config = dict(
    num_hidden_layers=9,
    hidden_size=128,
    num_attention_heads=3,
    num_key_value_heads=3,
    head_dim=64,
    intermediate_size=512,
    vocab_size=512,
    hidden_act='squared_relu',
    norm='rmsnorm',
    norm_place='pre',
    norm_eps=1e-06,
    positions='rope',
    rope_theta=13100.0,
    rope_fraction=1.0,
    qk_norm=False,
    attn_scale=0.125,
    bias='none',
    tie_word_embeddings=False,
    parallel_block=False,
    init='normal',
    init_std_qkv=0.0355,
    init_std_o=0.00684,
    init_std_up=0.0355,
    init_std_down=0.00419,
    optimizer='adamw',
    learning_rate=0.00215,
    beta1=0.9,
    beta2=0.99,
    weight_decay=0.081,
    lr_head=0.00843,
    max_grad_norm=1.0,
    warmup_steps=336,
    schedule='wsd',
    decay_fraction=1.0,
    decay_shape='linear',
    final_lr_fraction=0.1,
    batch_tokens=16384,
    max_seq_len=256,
    doc_mask=True,
    train_tokens=147000000,
    max_steps=8973,
    dataset='wikipedia_en',
)
Each number is 128 + 32 x the weight over its row's rms, rounded and kept within 0 to 255. Layers, rows and columns count from 0. Numbers have three digits each. The size before them is the row's rms in percent of the matrix's.

# layer 3 MLP down (transposed), 512x128, rms 0.0957, rows 480-505, columns 0-127
103:091147185119108094115101113137143082058134061114142105110194098200082061178123084138202140159158162114094097129134150150078118118132189125145106129099133076066087119102122084129152068127146135138157148155128113068156132123144146124124133174170129098106096139130072146110193142123116124104116126132164192177131202143112126085167106090135117076111122153107126098097082103155117136162119
094:088156140134150125098143151125129171117128161158063129129143140184112114089151116182117133170121148089111174238169160172195122135119093075158132118111104096175172121148165106131185119088126140103133118104041108107105141065188115159162122122090134144121103191149056114085105141090146141103177128150106147138106123111136134104134109080091125189080085106101062147157125163125126131141130
101:160146117108091077202145106087133136074114112139194111201061157129112139111118136145147097144138152124168149111153137175148137121069106114123127170107134171157157140124138136087137084187101089100084146128106137099157158160197071115096111193171053101137144090141194098115139080109140074123162147125125123104099085106108110041121068122155129121105153117147109063143148140126157157115138
106:107116115081122103099129150196154115131104108164089139159152149112143085082122205102092104080064088142146110157062154086103110152129168151119111156110131109148131094119108129116147135121166118142124181079131112143120092140196118142131117118111176127129114160169063168183121131142084114143102106128163109142171094193152109054167133153210167116194161093215151142140153111097125134107168
104:128136167106114062171106153141068098142216140125098124129119118131143099130168124126128146066149135119107118145138152176150134164068108137190089145125151072155182110136118104149150140095163114088097161152127124184103117126128149127150138106146142117097108057100114177138065143153177181145170198088128174124113080144100054116106100138105154172101173203116111147117162099136150206126117
103:130098125075085181115103167156103082132154128118145104151050169121098093117146130150135122100110184123174106102158137107100108102151161138111118120115131055174121175122096097144137165122080117104100143114172132056126079153157086127120138112122114104177121116174164168117166061102151124122112107146130099089104175122196140117114126140120151145067080184118109237175149152129075090146178
101:168138163144134129130074136149131127121146192095111086155177122164118145155113140186138183121203168133107130138161117131136136072148148075081135169111132187119132167096127152146143149204127140135056165107119156078077156154144122126125097115094141077105131170150149088121216111120177144115054149101090068047157084095115130123147136126159104132105138116081147134095130161138158139172172
109:166114118124191157123128092107088169069122050175138180149116114077127120168167173181156091143138136148104098122170159149089174156067127087128129116130124110133129171197089127105094124096146129145128139140165105077129093128194109048137175086099135051108147095144090141115132122071077140156097089128136119161159103087104171152167124040154144125138095162108126146100108131145119140122103
097:067141152155188165098080151128152130098090167094120087134106084081121144093149111127164121100199091110142172113101175143155157113113154154114108126104137066207117119196158087156186166146153170109130078111128140130133134105149061125119118171196202143125124148128083063138087144181113137171155152191122136119095142151146107129120106159143138176096151144069132143132121080122123150118177
106:099127189083113121175098069129071121096123099115195131204111112112081177181169154131121142086097192141153149056117115145145132131139089158104148122169083146174138100132096083103114179111173141090157104104211155119100067127164076159147121121166133152130131126123139121129094089097175143088172161124125138208142134143060129148095142102128131109117172188140099136156152139113115130117133
097:136132114077108163134129097109105131180123173117137160077185112169114095144141091169144160164170187156087152125146126135126168056082064145122106070110100091106131116160031137111150148097109159107163115107130059145127189099108124134131167117119055167089112153178130102128135126119196132105107165115127101139147131109127137077137143101110183131109141117129104125128108206077096158061169
105:065155123182121112102113146106151084121151105088113145126106080184184112131167093109052117110100128142189183108157170138161102094120170182089119146096102149109144085066113151144137104113139151076076108094140124151068116133120105182110151090174140144134135079130179091148114092179146170191148103077160101132130149110113163100129139099128146129150162113092139115161147147032176164108154
099:104057083126128157160094107150076184141091156142116153129112107231181106166156103120069132161132189121166174134129177107105086142133144109125142095093125193080124111132157128141093156064072137146131101111135095114116121144095116181171217108087122125177121125185094144125126138156159145117153121142166113093137146097123100178186102113135185079141125160095177155144105170132132139136137
099:171113129142132117107154089175103112063105134144161141198196162215116150173144115120160154116108147103162147175094175071113095144110099117127115153125161135111154127070103141112131115120130123118170137052141134069115178171150115186160113095122153060130103154049148068125162075107198120124107101160158127088143122104154121153130142074121125156131140140093104138187108136147077167167128
098:081143124127070147140145130138055128087152140117124088141124087097143122155097060147104099165105081094104123123164086127154156186185218096138119104114117073148103135130079139098079127101183117119121126150101098150156113113111090140080117162088117112145118113085107113150174163045096150116102143092077096101124151160126107133167131197203101083060088130124131125136139169137087166163116
097:205153105113157142159143126120133155182073120110155145134094129138092162130114133150125119094173086091089171141132126102150137132110181090093158152156149091151092122088112162131159081160181122077137137160107123177096120118129071148187181129124086094110122152152176143147128085125176154186031175143200142125127104094101089134130078133079159112109150091097068155125180117143106113177087
100:106140111134137122048129129113119100076110155126115092123150088187170116111106184167101164133111131202118240134142091174079137146107103133077105103144129119156162098056132086134143147122102140127101139171150115126125119136143102157120120110183080060083179121105133142110152122141101146166138102119154128132140178125087174173124089141148107149154206151071098153174060166112135136175145
100:157181171130157137177164144165132135166160109140135158066154157091169073180229117114121176146158098147100190124141124102155102143187185139216079124160165084095127125142129171104116112078158134124184103097142095077108175082148112129120140131110131131150110157144128119113093106123130148150152158131090120092197174125166160137096108126166106129081116124091132131134157120173163158059134
095:122131102133087174120144107138151157097142080169163157139192139164141121079130142160115114142069087105149147130181156175153142133148182102064106119107104120098092140117136136129137093135105096212136176102153125134124121112174088141118115067180050174109151136079124129135132152151077195174140152116106140077128154177196094187146141174166143108166074152152108120114125117180105118173079
104:127141123126095132180147105146142166185139182078175088147117114169159148158131118135137140140119079168117140097171073053134100142118180185110126091193132140073082109166085119155118076194113138125165134178124107147074108135110118095095139154163070133096139118141146082117179116146113127217171136082157121064170127104142172086156137099139126119144113172111178133117168145092109077121114
101:149101157168094080171115110124073139069142113162100095132090088163158095127143066071138137106111131161138114056158101119176114150154105122124173098097139184122130135143111156128134086104129172157132097108059141174090161082150155130115120197087137097148134062101134109206115092187185139132154106089152091113109076098188141096149123166128100108082150160072114110139084122111175128121128
091:122155138125110068124120115129116139102168162155093106085113085146174146099081074112103116124171108140077154149179123124177100106134139109122085105105084114107043083101066139116135155123184168163159107171119126133069047132134092101110109156113149164117162123151150142155164161143212114152193186167108056104108195084152142116153154092123091109122106150062120099121117122135114121148121
101:187123122093135197124080120086162115142125134176148055163127110163149114093163148113154084126083189114154161085163140157140089033127166125132111126109134224118090096172131094149154137170135114196150166101128165060100170138142143114115198113112121103102137118145076121123083123171156111169105144115132123123157116117156170133145066107168133159155177153131150118091150112119142161178148
102:169099085136110121102127088110048119162130142089126114164126138045102112131116099204104142165066159116086130125114097127130146155128086117113083086118116143157141171135131127123142130049147139113085199188177155111154125115121152171107177167120100102219106128099154103107136118119084130151112181160175170057127142103138172092089107158156110149070088142137172127106159131119166153101129
100:094121179105104156075132113122125195131110111195125164151155146177113162137124134161142204172165076146138152138129199099108158115125132172128125106147097160141176144098143146118115134194150094105199153105147135122143117069095094106084149106139143134105066188153127167086086142161174099170123140122052100104126130120137087125120159186137090107102146124108114187084151113164137197115080
099:166152110160140119055095095145144073131090114159179132135093137136093089127142138162186124136143135145136101179089165159130096114131126127164174090176147133127113157115113136123152101112133179081091126164133081119182196128071188146126167122091055136090210167129158124095142108126117113092154139183172138110100112085165124137124128073118181098082127161097126149210151150125148195150117
# layer 3 MLP up, 512x128, rms 0.105, rows 481-505, columns 0-127
091:130131119185125087151162113099167195126141157143165175158146161046073158076131099060142111163083124107126143092131087195168165077181119130136120162080169097091088154147143197069102108172110133105106128135147153122143171171133180175141097145100171172087145113138033160107183149132129118146153106079148081129107115137114150115112133161124088117150121113131159104117110117132136162142151
104:136191058150119161146093083153110062079142190106136126137196142103095159096165171163093147157170170137141095121093120119165149089154091152170104124106136117082094114083081178182094168128101163082139152117114095149164106083139154157142102149167127101143198114111084129134185133147133158166155159103129130135097128126125156063124083112120157134144191171130120087089109140086140093135063
106:127117163137139127116090185065111103107161103121144073200084151117187148100249136123089110148126153121143116145123079133115123126114158129112166114083092074107153133109113130187128092111177086126193050141156125187148117122149146148140104110142160107105151128117117060058117124111129103119154181123135091132158183121069081151123097123121098148053092148142135123168105109129106158149135
104:151145072162084140097135080128113116117162145152167088217110117106138087062148123130092148115107146107145142125110136108167121154137130154139175125108176077116088150151134092110095186096144095094137105126095119123202110153128192113163106077152137159152108052135113168051159095157113114114089067096160175113089105077093157139158164083148107168164140154156110105119059094142112148102161
098:143188093098191086154126137092096191137133130134174122100097140104113123141164180116122160078074169166130150127085124093171106136127100100048114141121086089167140145176128101149121209148092119103185105128157092158154160139193160125130178160167075157151111132155176150092138147121126106165213126112192126157136164143110115130155123124056099113141168130142149081134137154130159104161097
099:115203168188104075163178122120162150075149145091121067130187119128143147093136109140100127084051113162082104092114175124163133110094159164134100215134137120138134155126132103126144142187123151077130076139143147173164172151141205161117065086092187174138171146082115115134120058068124115114123134125177094136110129083144146136138141140151131118097121128168132146154123108098155098136157
107:130113087153108073111155110119127096139128164105139202152129221089133158144195135154138125088129139118111130140125130131149183080131121121151151105103175101178136106135068154146096187130120120094156119115082153145197194086150117129156054086167135172096095102146132112078135103116143116158150038096183147109146135174170169134111150160060124145130135109172142092111086149137103077128139
093:139163124131183105140075117193170122139112091148152161158140118165135138175142134114139154175114162179124058174150103119142126075135101124161196131119141115109139110124070137129118191092093187120061180093123101117101078143139160160079160109137162113167115109167140133114121122031095086111173158077072126149096094143104075077114133085139070115115122104162142131101113110110087094084124
107:156154106078121117133083073058180147157087103136064182098082149109130125081170117169142186131140136163083090151122167137125113143136086124053111159141117115126172116136068112105115147097113113101096143130149187153171104230138132124079123094166132107094110140065116083116111115146112100121132121094141180101115132120158089111154089147046087126135170092122141104150094134119154060109143
093:124150127187085136101073111072148154166125086174094130079184126093137137097143141079140094111081120158125087108116097168099125127137158153148177121076105137068136132142074098167099117138141196086088113104172108155132194092100115158127091114093181188071140103089061131109134077146098145133134112113156151125147182148097111083088155096131119108065101102136110178136075095115088124098109
110:142140167062145138181097113127157120101054108114131154124144137120104069154124149084115161106109121196096094080121115088116190170123122118100082172155191106174093132119102130086123149096108170085096091118129095180148066146118120083135165120139140155068113123145104102113149102092083099137145151146142141142225132092125152151162161128130190097116131107205135171168102110128127133175066
098:124142116140123143157163136103185117114130157118102153147106189090096122147138148119150156101149158107177106131146075141180125128120115123179172089048126106123162088052091139105083143072138099153183112104128089130149135097147109127075142182097172056151174157169120083062112156122145091101128067086100084115125120103102140146213139166113187157152108136129146084158156118126159108178166
097:103163084142133118095121101113206087085122152086140164125119164162085135091142096160090125142116071124110123135174054120192079129174073167111126168142143084091143173135132142129118132116063095139070120117072087135140136134097130102122088094114196128148129144117096127091089182116130144128078064128117095166104072101142145112171156078083179138136106124130187070141128117131099145166179
097:144093125137132143158173108091166087152141129084147103141173125133109105133161148139109198132082118105125066135187122134135128148217161201147168110164156102125102116162147104127111049143153127098143083159118135136142074139156153173141095154149121119123098118108150140145174164076104042071102132056134140099107066119135146139141104148102109102149168129192230141144146111150103107108127
095:107100168155059171151106053136116132154121111188127076115160126058145150122168158060117090129116164124124098127146126134135196100157135152120105141112152091153143085099089160149067118071147113115098145133112120122146088101154134098190119133098119090056141117062119152154165119098086112145198147065146086125128086183169090105142070124148105128114154133114199135134083111141125095173135
097:151156137168105141205128119136184123120111109125092170152135129069112102092146070114175152094130133128160121176147110140119109188135127141132130177173125091149141210121079141171068106115112103148073135103141055146093143090150089128155109103078177159174166135099131123126102133058128111109075127065169116131122173173167174122118120162134136107155145076168168173120121158131097094076180
100:160149097123143100038172096099188144081181158164101121084108163120102077118136187162127153163103069164097146148096107111158120162149094136154109155174150097122126141180130151118108091185127134080133075138054132182129095133139155142082134080204130127102141106083155147113116136151109093057145136136172141124097130133155111110107171113115110128047142151181097163123118095146115106101078
096:154123138131114124113121170176117090131091134150113091120148159130072054142132149129130080159087129209112153147073089143129165120097123111083068102167143110141123159136087186163086085193171115086160137123073128165144064163137117129158119104127177210061134151124155142119158141163132097137147135128105117097133201181137097157135168124135130134062169128103086096159140104071110092136094
107:128114169134080070137107148099152098165087121136121091162123118090035149080140139140119109134097131142110120095129054131100101164112056126142076179148139109118159141134124093067037095109114137115084113152105090130115058091133129092117125134093130114211157124128172084125205113091096148138159091098163148135121129161156120100136078152116098126124114070191079073119131138141121100125157
104:164149197193100087143139150134166097112154177128097151140108122095115169109141091175159150147125107171151120155125116108118156055136112166135106128138118123081145177143076169115103186122173078145068153121145109131208130200144175096149123076103201231098151165161090184110090127109125102118134135125096158127125120184100148103129115156127118177157143131161109168117123107130119122084150
089:111087174134152142161069151137136142149129183162082116144118094086154133134155129123157144111160155198130069067180134124171129144147160134108141146105082093144130203073063176126132110085153145112133077173103101172103184160096085133109062111075146175140136106161128111098148096118099136103123105131086127137138172196115116129149135142129106221149166095098157182127115137068125100111111
103:146177058140123134172119150147134114185100133107092148108111122138070116144107142131081084129081138150142099083169062126172096156127067196082131127160120103128197114084121145111096170184161129158149167106147110173152089153125161108092091190191142165107141124170070145108116151157160114189106114119105094156162122122119200100124130163100108175109170112093130070154082126134171147125120
105:207111112152110132168157119085093130129129169139104189138109212086105109078152144139061106134148113157128139175145066178183215135127158120144059133078114139090185156084089104159101132099184101148088161123148108164151139151109110159102099177140091108121113108108176133120174114095135115137166122087152130078090130148145162069126096151082119143095095101106131103117116082129134098137085
100:186131098067092106122101114126138134108122095091144129131141112148110208112095117120093151120108171151149099054069103180142150043132110126105114163101130101155134151134135104119110237127113122160096149141158101161116098105134113130120207125111155139187145073080093118074045068080132076106082111114119128120133146118094140129129100188121134108121124118171128118096130101144050119122131
101:119162133158111134113127120173084158147135082165136165099125225126154171140101127152132137154088187195107114140087112134175121162109128069101116170133082114161186147097124099165128150143070145111082085106156126142123135221163144141138151096128110162133124094175120152101137141073111125151124149095133090199155143195112081128126168165140099120107104118106136117181138035093120164129171